{"n_head": 4, "activation": "swiglu", "norm": "rmsnorm", "norm_place": "pre", "positions": "learned+rope", "init_std_qkv": 0.0266, "init_std_down": 0.0, "optimizer": "adamw", "lr": 0.00299, "beta1": 0.9, "final_lr_fraction": 0.1, "seq_len": 512, "dataset": "wikipedia_en"}
Each number is 128 + 32 x the weight over the matrix's rms, rounded and kept within 0 to 255. Layers, rows and columns count from 0.

# layer 8 MLP up, 512x128, rms 0.128, rows 0-48, columns 64-127
[[108 164 107 160 127  96  78 166 120  85 151  91  82 130 166 129 157  94 134  59 174 203 109 142 113 186  75  99 161 133 110 189 143  93 144 134 140 156 205  92 138 186 131 178  72 123  97 121 131 106 157  87 149 113 185 105  78 147 110  81 126 162 180 110]
 [158 113  75 184 126 130 163 179 108 124 169  92 171 174 100  97 166 122  86  72 139  98 120 132 129 122 132 145  93 138 111  92  96 135 110 166  64 128 131 142 142 149 126  52 130 103 122 116 153 117  72 147 119 105 148 154 162 150 178 149  77  97 133 145]
 [114 170 121 135 132 145 135 116  65 136 113 130 113 144  83 110 115 102 132 171 174 206  68 158  97 143 151 174  57 149 143 144  78 153 150 146 162 127 128 107 140 106  76 166 127 174 122 129 201 174 116 106 112 115  55 135 169 140 104 127 166 148 155  99]
 [113 136 149 152 161 140 122  83 107 132 133 187 143 107 128 207 181 148 142 162 152 115  89 121  85 168 143 131  90 111 108 128 109 181  81 149 158 120 150 172 132 152 158  85 240  92 145 175 117 143 131 102  91 133 139 136  96 166 136 111 124 160 198 172]
 [ 60 131 134 194 146 187  91  63 107 130 102 105 149 164 193  69 117 121 119 125 151 123 114  97 136  88 175 187 185 136  94 150  67 139 104  87  99 124 133 159 117 160 184 170 166 113 188 110  56 152 138 119  99 124 160 161 181  67  91 136 142 100 125 150]
 [105  93 119 155 181 145  93 175  82 165 110 165 130 117 108 123 110 171 149 100  74 175 126 172 161 152 112 153 173 126 154 178  99 178 115  80 144 131  63 100  72  93 132 152 108 133  90 129 110 113 162 102 104 166  82  41 162 105 149 124 130  73 133  99]
 [135 113 139 164 128 160 138 150 141 173  60 184 152 221 158 142 155 126  57 134 173 132 142  79 149 183 169 136 155 134 153 119 144 139 123 106  88 169 118 160 112 136 138 131 164 109 188 144 139 181 141 123 102 157 137  48 208 161 152  97 100 137 142 154]
 [163 152  82 133 128 186 164 118  98 146 116 125 108 120 151 134 138 154 107 168  90 117 147 138  23  98 144 173 171 173 105 114 111 131 123 138 128 117 128 166  75  68 137  97 114 122 145 105 148 131  86  98 109 127 117 136 164 113 137  94 142 144 166 122]
 [123  92  85  88 103 141 115 102 109 106 120 107  96 123 186 130 106 108 144 185 146 137 147  79 106  70 104 160 186 138 133 148 108 145 120 152  96  95 125  83 101 207 190 121 144 141  99  91 118 103 171  88 110 144 153 140 156 102 113 170 152 153  81 127]
 [128 158 144 135 110 168 139  86 152 180 131  94 115 125  88 153 165 124  99 172 137 135 116 132 164  68  97 114 168 138 119 133 192 125 104 148 114 158 133 129  47 119 175 131 199 162 112 150  83 218 149  74 180 141  88 159 116 134 178 103 117 118  75 123]
 [147  88 165 163 167 158 131 178 121 127 112 122  47  72 104 184 159 111 125 170 102 104  70 218  71  88  84 105 143 110  46 105 167 150 183 160 156 107 116 162 155 166  97  90 148 112  90 112 110 186 133  75 118  93  75 131 150 101 103 126 161 133 145  80]
 [114 155 123 117 179 123  98 158 140 129 150 136 130 163 153 118  91  94 135 133 156 152 134 139 134 109 148 191 110 175 100 133 138 127 130 126  78 143 122  99 106 102 119  66 133 209  85 146 120 164 106 153 128  53  89 165 119 144 121 151 159 169 115 109]
 [130 155  46 116 168 115 132 185 131  93 124 145 166  85 112 103 138 169 130 113 157  58 124  93 114 174 143 116 115 166  95 127 141  62 155 139  58 119 100 145 113 187 122 161 112  98 121 107  88 200  45 158 102 131 139 159 123 102 153 200 130 162 130  70]
 [124 166 128 131 156 132  98 130 125 125  89 139 131 117  69 114  74 137 151 151 135  37 100 202 147 139 149 143 111 113  89 129 131 126 138 117 207 202 174 126 121 128 168 161 123 171  92 130 126 117 175 127 124 118  93 171 125 128 145 140 172 134 100 135]
 [ 66 135 109 133 112  38 162 117 118 134 120 157  99 137 108 151 108 138  38 116 122 149 119 165 178 107 126 141  72  83 160 135 128 143 113  75 129 143 128 144 156 197 134 124 120 119  91 160 143 102 158 128 158 207 151 105 131 150 118 133 176 102 175 110]
 [184 145 147 101 179  95 158  51 155 162  95 202 123 146 114 169 126 146  62 121 133  57 161 147 114 150 132  79 114 107 137 189  88 133  90 106  84 137 149 109  89 160 209 191 149 104 150 141  92 125 182 173  90 162 161 114 135 135 133 158 136 170 141 131]
 [167  79 112 144 155 166  77 129 149 131  51 127 125  62 143 152 139  85 153 140 168 139  80  84 166 164 157 165 188 135 103  74 118 133 117 145 106 109 179 100 106  86 144 100 103 146 193 103  89  77 123 114 111  81 122 124 150  48 129 101 149 136 101  99]
 [ 71 131 155 106 151 116 132 161  81 140  86 166 119 116 184 149 161 114 123 107 121 142 135 155 121  96  97 166 119 124 169 169  92 211  54 137 164  71 118 101 168 149 109 150 154 133 139 146 120  30 102  49 128 163 118  94 158 196  71 151 197 109 150 131]
 [120  76 105 154 155 138 153 154 121 126 141 146 126 104 140 123 216 118 164 134  75 173  70 128 172  91 129 103 179  70 132  83  70 185  83 132 112 139 142 140 111  30 170 148 161 116 184 113 176 192  70  83 164 111  98 137 127 135 181 151 103 143 122 127]
 [121 141 182 121 140 113 130 127 154 110  86 115 113  98  82 147 106  63 120 146 165 129  77 158 169 123 104 173 153  99  89 146 124 105 149 100 108  98 139 186 117  81  29  90 169 156 138 158 149 131 128 121 105 141 117 130 180 136 117 149 123 143 114  50]
 [154 115  75 106 128  95 152 142  94  68 176 131 134 156  65 106 110 150  97 193 100 154 148 103 112 116 139 153 138 123 111 101 155 113 137 191 158 153 171 120  86 187 155 203 108 160  57 142 150 100 208 128 154 107 168 107 109 112 125 194 143 161 148  79]
 [126 177 111 114 139 119 114  97  85 170 102 106 124 149 165  92 116 150 126  92 155 118  73 114 145 115  96 116 144 162  86 112  91 130 123 102 180 121 117 132  95  97  80 102 142 124 128 104 134 126 205 126 136 145  96 136 122  96 132 149 171 130 136 176]
 [120 165  60 153 195 179  80 125 138  73 163 107 174  68 170 165 167 107 147 158  98 103 199 105 122 117 159 154 159 154  96 113 150  88 215 135 111 115 122  43 108 109 119 156 103 157 144 116  84 117 115 198  58 100 126 142 153 129 171 103 168 167  96 177]
 [157  87 155 105 100  92 114 140 125 123 191 172 127 162  99 138 163 106  87 117 136 119 138 127 159 116 130 124 109 171 128 167  61 144 116  97  99  81 139  88 104 130 145 108  88 127 137 128 159 103 148 126 100 138 136 124 116 138 100 133  86 144 162 201]
 [ 86 142 146 114 124 157 127 181  94 125 167 145 125  85 156  85  79  93 111 119 182 154 168  93  74  77 127 112 112 183 121 107 128 150 113 118  96 139 172  40  90 124  95 143 119 101 117 143 135 139 109 157  83 141 117  56 154 149 149  84 127 103 155 166]
 [108 146 134 116 140 130 116 100 114 100 161 127 105 104 131 131  83 135 124 120 109 175 169 113 157 149 179 150  98  91 147 132 157 120 146 117 109 112  77 147  98 162 145 157 137  98 167 123 133 158  90 137 107 143 146 115 168 116 122 111 146 102 112 168]
 [156 149  75 167 130 130 109 137  79 160 165 100  98 153 165 106 133  76 141 139  71 155 106  69 125  90 184  83 149 128 104  71  69 131 154 108 176 127 138 142 115  86 107 143 145  76 128 123 138 120 163 132 143 166 110  87 109  89 135 139 171 116 140 159]
 [166  96  87 104  51 113  73 109 123 131 166 145 124 131 117 177 188 126 137 138 148 113 165 140 116 150  83 101 151 150 117 179 171 155 153 114 220 146 205  76 126 124 126 156 151 101  98  88 135  97 105 159 113 132 133 151 127 145 161 110 128  95  66 141]
 [188 105  89 120 143 101 102 152 117 147  60  82 117 159 165 118 133 120 102 157 121 105 133 150 141 127 121 120 120  82 111  99 110 119 119 152 135  95 121 146 118 149 186  65 166 180 124 132  89 138  89 141 119 153 173 159 155 139 150 115 110 135  60 149]
 [137 151 137 158 119 168 184  97  71 173 128 144 173  92 134 106 115 139 137 133 155 168 137 125 112 119 167 165 154 160 132 142 216 117 131  76 145 132 126 158 112 118 103  60 144 118 104 147 124  96 130 134  91  93  87 191  97 139 138 122  96 107 176 117]
 [137 123  90 138 138  89 132 167 101  76 122 133  81 143 133  70 113 151 109 157 120 122 108 147 103 156 139 117  92 155 149 104 104 113  80 141  74  88 104 167 102 128 161 164  96  88 131 128 171 115 146 161 113 139 147 115 172 126 150 138 147  91 108 129]
 [ 44 162 152  85 137 114 164 170 124 101  95 204 151  94 108 169 151 132 132 141 159 100 119  82 161  89 138 154  95 166 150  95 111 148 143 118 142  98  78  92 153 105 172 111  75 222 113 140 109 163 154 115 156 102 129 144 107 154 117 137 157 115 118 102]
 [183 128  90 100 151 101 105  89 112  99 103 157 102 121  75 121 118 137 114 133 142  56 175 158  62 116 180  74 172 123 126 159 113 157 123  81 189 177  65 168 184 183 121 119 159 105 199 121 159 148 195 136 134 113 193 119 153 150 134 159  92 146 132 140]
 [132 152 102 153 200  93 116 102  69 142 199 106 116 119 189  92 122 151 159 107  91  57 160  61 129 109 132 147 191 152 134 158 173 101 119 147 114 164 124  85 143 108  87 155  90 114 141 144 118 123 117 155 132 122 139  84 229  98 161 122 151  75 195 154]
 [121 152 146 166 112 112  81 104 103 147 143  94 157 141 130 120  62 115  98 105 134 148 124 104  44 161 164 112  60  90 169 116 132 172  18 114 161 161 135 147 131 166 168 151 134 142 140 124 125 169 112 163  94  84 189 181  96 111 133 153 108  79 105 132]
 [107 103 164  70 100  95 176 122 119  97 145 190 123 120 125  99 160 138 143 188 142 140 128 173 177 162  74 137 133  89 108 127 152 149  88 137  90 106 183 151 100  91 135 130  81 159 130 127 155 154 163 122 128 109 110 166 115 115 146 192 133  93 152  84]
 [191 146 127 120  90  88  84  91 216 109 124 131 112 136 106 129  96 153 163 115  79 139  99 112 146 174 130  68 101 122 166 118  90 160  96 108 160 109 100 111 155 186 103 146 158 129 111 108 149 129 173 120 105 131 142 137 130 101 130 101  59 139 138 123]
 [173 118 121 194 134 118 142 127 156  69 176 146 129 204 167 134 133 112 249 184 153 161 251 117 164 118 147  79 174 115 138 134 107  90 198 180 161 126 101 105 114 159 100 122 159 146 113 130 156  91  85 157  50 108  78 112 141 115 163  53 156  88  48 144]
 [105 154  51 104 120 112 117 163  84  83  92  73 108  92 137 151  74 140  94 156  98 117 126  90 171 136 149 129  41 149 143 148 132 102 143 142 124  92 182  98 130  88 170 156  92 112 108 114 208 145 174 157 117 108 137 106 208  97 118 129 130  91 150  99]
 [161  41 137 141 101 117 139 106  73  98 150 125 129 130  97 126 122 148 133 144 130 155 153 168 146 127 167 111 203 115 121 118 129 139 124 137 186 126 138 105 148 124  97 123 182 176 126 117 154 159  80 127  74 134  66 115 156 151 113  92 112 129 117 133]
 [102 176  92 113 116 122 137 187 136 134 115 142 156 161 123 137 127 180  63 137 156 133 105  69 121 146 172  73  99 119 164 103  97 114 176 104 200 132 140 183 122 110 112 118 108 202 116 120 116 119 125 176 100 122 105 161 142 114 136  84  95 134 145  68]
 [115 106 126 122 172  40 117  46 147 112 200 131 135 148 109  60  80 127  93 104 185 142 168 117 103 209 159 143 114 104 109  86 100 149 162 149  91 113 108 123 165 151 144 129 130 103 150 133  96  78 127 103  93 175 138 192 108 116 142 148 131 131 155 103]
 [168 177 120  93 105 142 184 146 143 106 148 115 113  85 106 166 148 112  95  77 144 151  80 111 147  74 146 101 123 142  96  97  76 109 120 107 166 164 161  75 181  80 168  99 123 165 152 114 142 103 147 165  84  90 144 135 140 112 145 143 143 132 158 115]
 [122 120  64 185 133 151 119 157 140 109 100 106 166 163 153 125 123 105 123 111 136  94 115 101 154 130  98 120 101 103 129  96 133 142  91 107 156 134 151 142 135 155 153 191  70  85 141 141 128 146 104 130 142  94 114  59 110 100 131  95 194 208  98 101]
 [111 171 149 151 131 160 128 175 153  56 126 133 139 176 180 121 126  99  55 115 182 107 107 124 140  98  79 144 155 144  95 102 174 143 131 169 168 149  92 178 148 162 113  91 144  80 116 128 101 128 186 139 169  95 143 101 141 100 130 102 178 147 125 113]
 [135  79 120 110 102 108 108 187 114 106 104 131 133 171 154  79 142 161 109 121  55  89 149 183 163 111 121 121  90 119  71  98 146  99 162 157 161 163 123 145 166 149 166 124 124 215  74  99 186  96 139 138  86 135 157  90  96 114 134 139 179 125 142 173]
 [110 157  75 119 153 135 167 102 112 132 116 143 144 107  98 182 164 116 105  92 151 157 131 111 195  55  90 115  86 122  76 129 132 157  84 154 113 111 127 153 116 141 136  71 120 182 145  91 135 122 140 145 155  94 192 138 107 128 141 151 147 131 160 104]
 [ 69 164 132 134 160 129 169 135 121 166  84 164  87 109 108 123 151 177  66  72 152 104  81 142 132 110  51 127 162  93 105 109 115 102 157  95  89 118 167 141 175 125 125 150  84 159 120 160  78 159 123 131 120 129 152 178 130  83 173 183 159 114 149 124]
 [ 95  83 134 122 145  94  95 192 142 101 141 155 103 169 115 111  72 143 111 124 110 192 163 132 169 153 108 112  66 133 113 162 187 154 107 146 106 158 108 123 107 175 118 135 138 108 143 113 188  91 181 145 158 145 154 123  96 139  77 185 151 105 154 135]]